config.toml
d_model = 64
d_mlp = 256
vocab_size = 8192
activation = "squared_relu"
norm_eps = 1e-05
init_std_o = 0.00812
lr = 0.00785
beta1 = 0.95
batch_tokens = [8192, 16384]
doc_mask = true
steps = 7521
Each number is 200 + 40 x the weight over the matrix's rms, rounded and kept within 0 to 999. Layers, rows and columns count from 0.

# layer 9 MLP up, 256x64, rms 0.212, rows 200-250, columns 0-63
181,91,217,168,168,237,176,251,210,205,214,202,170,220,174,193,195,192,303,266,224,184,170,179,152,107,154,191,192,154,147,176,219,188,191,235,233,198,220,205,228,160,204,138,179,215,153,211,235,222,174,159,195,261,244,215,175,222,251,187,219,218,222,187
167,169,269,211,183,219,167,184,223,169,224,277,239,210,233,195,112,223,161,238,184,150,212,223,187,245,191,219,237,230,213,223,172,244,147,251,215,211,132,205,148,213,155,204,132,161,144,258,125,197,181,124,207,168,218,150,242,153,212,235,284,250,227,193
224,157,241,216,162,169,168,206,185,146,155,250,232,231,177,143,227,182,175,223,176,324,194,172,172,276,220,183,162,187,216,216,214,217,254,141,206,201,208,254,205,224,225,173,220,240,158,221,191,157,253,134,206,202,121,147,344,187,161,158,241,158,168,147
257,204,130,270,254,180,137,225,185,214,207,234,252,252,216,199,160,147,186,193,282,245,280,247,247,212,212,128,227,143,201,138,204,183,200,283,225,260,166,145,190,187,167,164,187,186,217,170,200,241,218,174,223,216,147,184,159,212,131,208,196,242,257,233
217,158,200,142,237,197,177,283,232,184,213,156,282,243,203,201,216,118,210,171,199,222,234,138,208,246,151,185,203,195,107,178,192,195,270,198,209,166,241,234,217,198,165,168,207,140,213,242,149,167,139,172,347,187,275,198,186,234,152,187,186,176,240,273
133,146,232,176,241,221,213,185,237,157,180,162,231,179,258,184,179,171,220,265,221,165,207,196,230,178,186,198,246,153,207,135,139,167,264,160,167,226,172,235,246,179,213,184,160,92,98,248,204,146,216,95,223,236,192,140,185,161,157,251,305,214,198,222
219,196,202,217,234,213,225,190,201,186,163,162,230,184,214,194,198,195,206,240,145,209,216,200,207,246,162,152,230,188,198,247,145,169,231,204,328,193,237,192,164,197,246,147,174,220,221,224,196,178,185,217,222,190,237,161,149,180,174,217,193,164,138,127
228,221,164,148,176,197,132,224,157,244,242,180,191,216,250,237,205,208,221,231,211,271,292,170,251,199,177,166,226,107,196,248,126,195,214,174,217,186,236,211,169,225,228,145,209,154,228,251,212,272,126,200,202,218,259,208,242,265,242,214,151,160,207,236
232,205,181,206,251,294,170,194,113,241,143,131,222,246,197,311,189,203,170,217,248,251,296,224,208,205,231,192,186,150,142,199,215,188,190,134,241,236,164,176,200,224,142,236,129,187,168,278,200,209,254,150,233,205,129,165,265,232,240,268,183,241,209,201
229,167,174,234,158,215,180,207,159,238,189,224,226,101,165,232,192,120,207,210,208,223,181,279,251,101,183,251,233,246,242,140,130,173,176,157,238,148,221,148,236,220,135,150,154,135,218,229,213,167,242,203,169,122,158,167,176,162,264,263,190,185,158,238
225,142,235,198,170,264,214,164,158,147,188,177,252,191,233,234,253,177,222,188,141,275,179,152,234,265,180,231,171,205,195,84,233,219,204,213,187,139,228,148,226,144,204,181,279,217,217,235,195,165,129,217,242,133,131,162,245,138,162,174,287,120,222,256
202,184,160,147,225,191,262,116,189,288,203,231,302,289,209,242,245,231,197,197,125,245,201,225,212,212,224,204,217,272,214,207,183,205,190,187,197,209,225,185,206,237,149,166,115,181,134,230,207,193,230,202,251,206,259,187,226,105,245,175,160,64,233,207
197,183,202,204,202,198,182,199,205,202,189,202,220,209,189,198,197,191,209,200,201,202,201,198,199,212,204,190,203,202,188,205,195,210,205,196,196,184,196,200,183,210,205,198,197,203,188,208,212,191,205,202,211,213,184,187,184,206,204,190,202,201,223,206
162,133,191,200,203,210,169,204,241,249,167,235,232,265,245,208,190,206,241,258,182,273,182,156,204,267,192,114,138,251,226,188,193,181,250,232,202,175,151,177,261,172,164,250,173,210,215,176,262,166,241,125,246,211,218,125,207,255,151,198,203,156,183,152
276,188,140,236,222,170,185,213,164,273,151,147,164,264,239,188,197,239,219,169,180,224,206,189,138,141,318,136,245,268,229,269,205,191,182,188,243,222,223,150,260,166,190,193,249,223,259,291,163,191,164,173,266,239,126,150,160,165,230,224,202,276,166,212
308,124,238,241,243,97,238,172,171,185,296,219,224,236,175,193,175,239,223,183,165,239,228,70,243,229,161,239,208,209,224,155,223,258,244,230,203,247,155,187,168,216,209,188,239,155,62,207,219,190,269,232,195,200,231,144,145,257,150,227,67,238,243,197
203,184,198,206,200,202,195,196,202,200,197,199,202,221,193,201,203,199,209,215,196,219,211,210,186,199,199,195,206,215,205,195,194,203,200,198,199,192,194,179,208,220,197,202,206,196,195,218,214,199,195,197,205,199,189,193,202,196,202,191,207,205,201,204
241,76,139,190,213,198,159,226,150,206,182,206,144,202,219,182,173,103,178,222,155,203,261,140,198,182,245,202,160,172,242,189,111,198,196,261,207,193,279,260,189,242,182,230,219,202,187,244,211,192,231,155,179,186,189,268,208,267,125,169,161,223,252,218
193,186,200,203,193,199,193,198,200,208,194,211,202,200,186,211,200,198,202,214,199,202,198,197,208,202,193,204,200,205,190,204,196,200,199,197,204,202,200,200,197,202,205,194,209,201,196,213,206,205,200,191,203,196,186,198,202,198,198,206,191,208,210,205
163,165,261,242,108,278,153,184,257,171,220,217,244,219,183,211,217,191,358,255,182,181,229,221,161,185,171,241,149,202,200,182,255,272,184,210,233,216,169,191,201,201,200,141,147,177,234,227,168,218,228,157,146,224,195,196,258,219,183,216,153,246,154,255
257,209,243,124,205,221,256,125,171,242,228,211,186,248,185,190,194,237,232,260,198,203,87,218,208,271,218,246,220,103,148,145,204,239,207,138,230,239,191,225,246,261,214,231,180,180,171,249,188,222,152,265,244,217,176,232,188,173,227,196,173,160,222,236
160,198,180,232,188,164,279,173,250,142,229,178,163,218,164,219,213,250,205,248,188,154,195,177,204,231,208,214,247,178,110,178,213,197,204,232,185,259,300,136,190,121,236,229,237,159,230,212,262,212,111,157,217,125,169,154,178,200,180,209,233,226,262,192
188,137,194,216,268,188,224,204,147,202,176,191,233,228,159,224,177,242,209,245,209,311,229,136,223,218,283,190,202,212,220,185,156,194,152,151,216,146,212,217,240,277,209,180,231,256,189,204,209,168,231,153,102,232,260,238,252,154,260,177,197,156,237,275
238,237,213,268,207,224,62,238,241,199,259,194,257,204,181,209,170,250,220,204,153,275,220,138,207,226,199,162,157,210,226,242,278,204,266,199,199,241,210,90,143,231,208,212,172,185,199,172,195,158,278,232,137,243,133,217,192,216,200,163,190,206,299,198
205,140,139,162,162,240,129,202,171,226,204,240,227,200,191,148,223,172,230,234,215,166,260,228,130,165,201,213,245,237,201,154,224,208,240,191,187,228,232,259,271,215,217,171,185,156,173,197,222,213,292,207,267,102,188,112,156,208,239,146,244,178,210,203
179,167,205,180,160,248,122,146,160,249,191,212,134,288,227,217,149,230,308,178,226,266,225,217,169,215,256,249,197,226,188,226,206,314,194,258,137,191,216,250,257,215,181,207,211,149,199,217,194,185,288,141,218,199,153,177,115,194,183,232,322,306,206,206
230,223,172,270,240,167,208,207,217,213,154,166,259,226,198,210,222,191,229,171,193,231,183,168,158,199,257,180,145,201,78,190,263,205,179,165,157,214,220,172,238,251,276,173,208,135,235,230,210,123,172,180,219,158,206,197,151,146,279,265,182,153,201,169
167,167,285,223,172,173,193,167,151,240,263,169,223,184,266,163,223,216,200,136,181,266,230,226,231,187,205,167,268,210,240,103,234,229,228,207,215,154,208,148,215,145,220,129,262,197,199,286,205,162,196,151,216,280,178,179,148,143,240,168,203,170,188,263
237,233,234,201,198,177,117,234,229,173,165,236,267,231,209,159,188,173,232,176,201,178,210,204,190,189,167,174,145,185,193,149,115,241,201,116,148,196,174,141,220,246,222,183,176,185,190,187,230,195,208,246,190,200,142,222,160,114,267,172,208,208,182,187
272,220,199,185,254,187,190,223,291,131,217,225,271,229,176,255,204,135,230,240,200,212,316,238,198,197,145,204,219,192,139,240,165,242,209,223,217,267,142,202,185,225,244,209,231,165,204,156,201,177,214,167,119,225,200,216,274,118,220,196,189,166,173,179
199,168,224,203,292,181,150,191,182,201,235,131,277,243,164,215,211,110,206,274,225,201,216,216,207,160,211,194,148,190,202,211,206,202,178,160,275,155,221,269,207,158,205,216,178,192,234,180,203,236,215,108,242,182,189,267,238,231,225,165,203,149,239,204
216,207,149,217,225,189,188,237,255,201,209,211,215,277,249,176,99,191,183,202,153,204,221,143,118,229,156,237,240,207,227,177,198,229,238,170,235,236,167,246,209,176,289,169,269,221,215,194,171,220,120,116,192,129,255,186,221,146,181,125,180,282,233,188
206,248,187,189,88,229,115,145,142,185,169,128,259,217,122,172,221,220,213,181,244,292,154,241,155,214,155,197,287,201,162,138,169,245,206,109,211,171,220,139,203,192,141,142,201,155,261,284,176,265,187,160,161,166,193,206,203,142,251,275,257,235,147,235
205,194,201,200,201,193,198,203,202,208,198,199,198,201,199,193,193,194,199,198,196,204,195,200,192,199,195,195,206,199,189,208,200,205,201,199,201,202,197,194,196,214,203,195,205,194,200,207,211,199,202,193,201,201,188,210,191,210,212,192,197,196,204,198
291,206,182,184,274,234,169,188,216,161,223,142,200,236,208,184,224,253,145,310,175,174,149,180,240,192,142,113,183,178,152,193,149,154,209,233,186,167,139,204,170,213,282,208,125,140,220,129,209,153,151,194,213,143,155,250,176,199,200,219,227,189,302,163
203,178,222,160,173,245,83,258,195,212,226,251,144,246,241,189,198,130,196,195,138,177,194,160,199,179,211,206,218,211,186,266,174,248,173,147,184,211,275,149,232,209,202,134,205,178,146,222,177,175,227,194,160,149,217,158,168,200,272,120,228,166,190,276
261,145,226,206,144,194,244,270,220,211,205,201,234,206,196,121,163,144,233,254,201,198,152,203,206,144,223,184,207,282,186,233,270,231,256,139,212,173,231,185,156,152,262,151,181,181,187,193,147,154,195,95,202,201,181,195,133,177,192,219,236,217,93,191
216,193,193,259,214,211,170,139,252,142,188,109,252,217,185,204,196,165,240,217,211,256,168,227,211,216,206,128,135,216,189,210,159,174,178,237,182,248,179,142,192,114,152,207,223,153,266,187,200,183,247,184,212,60,211,225,176,229,204,150,283,204,169,204
230,213,192,208,213,191,259,196,186,149,225,123,236,199,262,240,200,195,198,195,254,173,129,199,243,113,157,158,285,230,136,220,173,249,198,207,188,153,254,174,210,254,176,211,210,171,208,224,263,189,201,208,182,138,198,283,188,262,219,183,198,216,272,204
219,192,169,253,244,199,178,111,230,203,180,186,216,233,182,205,205,249,210,233,240,222,129,127,256,168,185,208,187,302,192,132,203,254,194,136,197,203,187,207,135,183,221,156,152,275,211,199,210,201,230,245,135,181,212,171,143,273,202,161,226,203,256,167
202,187,208,197,206,201,203,202,202,208,205,208,209,197,195,197,195,198,203,212,185,206,195,202,204,196,196,198,205,208,191,189,192,209,192,197,202,197,203,209,198,210,207,205,203,201,207,219,207,199,196,188,201,193,197,195,192,205,202,202,203,198,205,198
255,225,201,219,227,202,197,235,129,192,211,203,257,256,206,197,189,204,185,231,214,197,181,163,265,156,150,188,163,118,157,209,197,234,231,250,256,168,196,252,122,202,229,154,209,294,223,256,170,214,228,225,193,208,180,201,174,271,244,231,174,245,178,265
200,212,236,188,179,140,175,183,161,233,244,172,177,216,168,213,190,123,232,252,173,235,125,234,129,250,161,209,153,220,102,204,252,154,203,168,214,242,225,194,200,149,258,192,246,110,125,203,162,243,225,183,222,249,142,158,165,163,199,167,238,169,251,118
213,219,148,197,277,183,170,263,235,209,264,221,203,187,270,180,205,216,147,206,173,187,269,238,209,159,152,142,240,188,133,152,205,195,209,180,224,215,176,153,201,217,207,201,192,131,192,195,208,204,206,88,176,175,188,222,164,255,125,222,133,204,238,157
225,113,225,110,169,157,186,196,287,275,245,242,200,224,220,233,168,235,193,221,181,201,153,223,207,137,217,205,239,209,162,216,184,223,224,220,117,241,191,190,247,156,209,217,220,138,178,123,253,218,157,169,223,227,262,211,147,227,203,146,224,179,229,181
194,204,216,202,157,163,184,196,182,219,271,270,203,158,198,205,323,251,236,301,144,178,190,172,258,216,162,236,194,220,234,203,138,164,200,161,207,170,181,211,161,256,229,206,206,179,144,300,218,265,192,168,253,204,230,214,263,193,200,179,174,150,242,210
236,165,182,236,234,125,203,182,221,158,276,202,239,123,234,248,192,245,235,167,220,303,219,216,236,140,168,224,181,188,178,191,206,264,172,160,194,170,163,223,158,106,245,268,164,244,230,326,169,146,180,210,228,168,188,193,237,166,238,238,122,205,182,302
185,141,245,135,180,145,172,216,268,247,169,175,238,227,156,160,240,211,219,237,273,229,215,183,204,231,241,168,157,184,230,216,173,179,127,189,192,205,176,198,188,159,193,137,238,153,221,195,143,193,250,174,182,225,239,217,187,235,205,95,265,183,279,174
303,211,215,188,237,153,179,236,238,215,182,196,211,214,195,202,210,136,222,176,189,214,195,170,157,220,187,225,170,222,187,181,218,188,174,166,241,260,241,215,254,193,194,107,234,186,236,210,229,184,187,218,188,184,126,219,209,189,273,204,255,130,218,160
218,154,163,225,226,182,180,211,240,193,240,149,276,259,217,182,208,221,205,295,255,207,250,271,169,260,142,186,252,276,279,215,263,284,196,255,238,268,177,219,220,253,285,114,201,188,218,144,227,148,251,187,175,222,139,145,261,211,238,228,228,194,224,124
204,208,197,238,255,299,218,194,155,158,257,177,232,241,169,154,223,202,263,236,159,242,254,257,213,217,188,172,266,286,197,207,144,175,214,176,150,147,190,203,191,188,141,133,200,109,260,225,149,136,218,142,154,192,245,241,125,226,142,250,202,225,292,254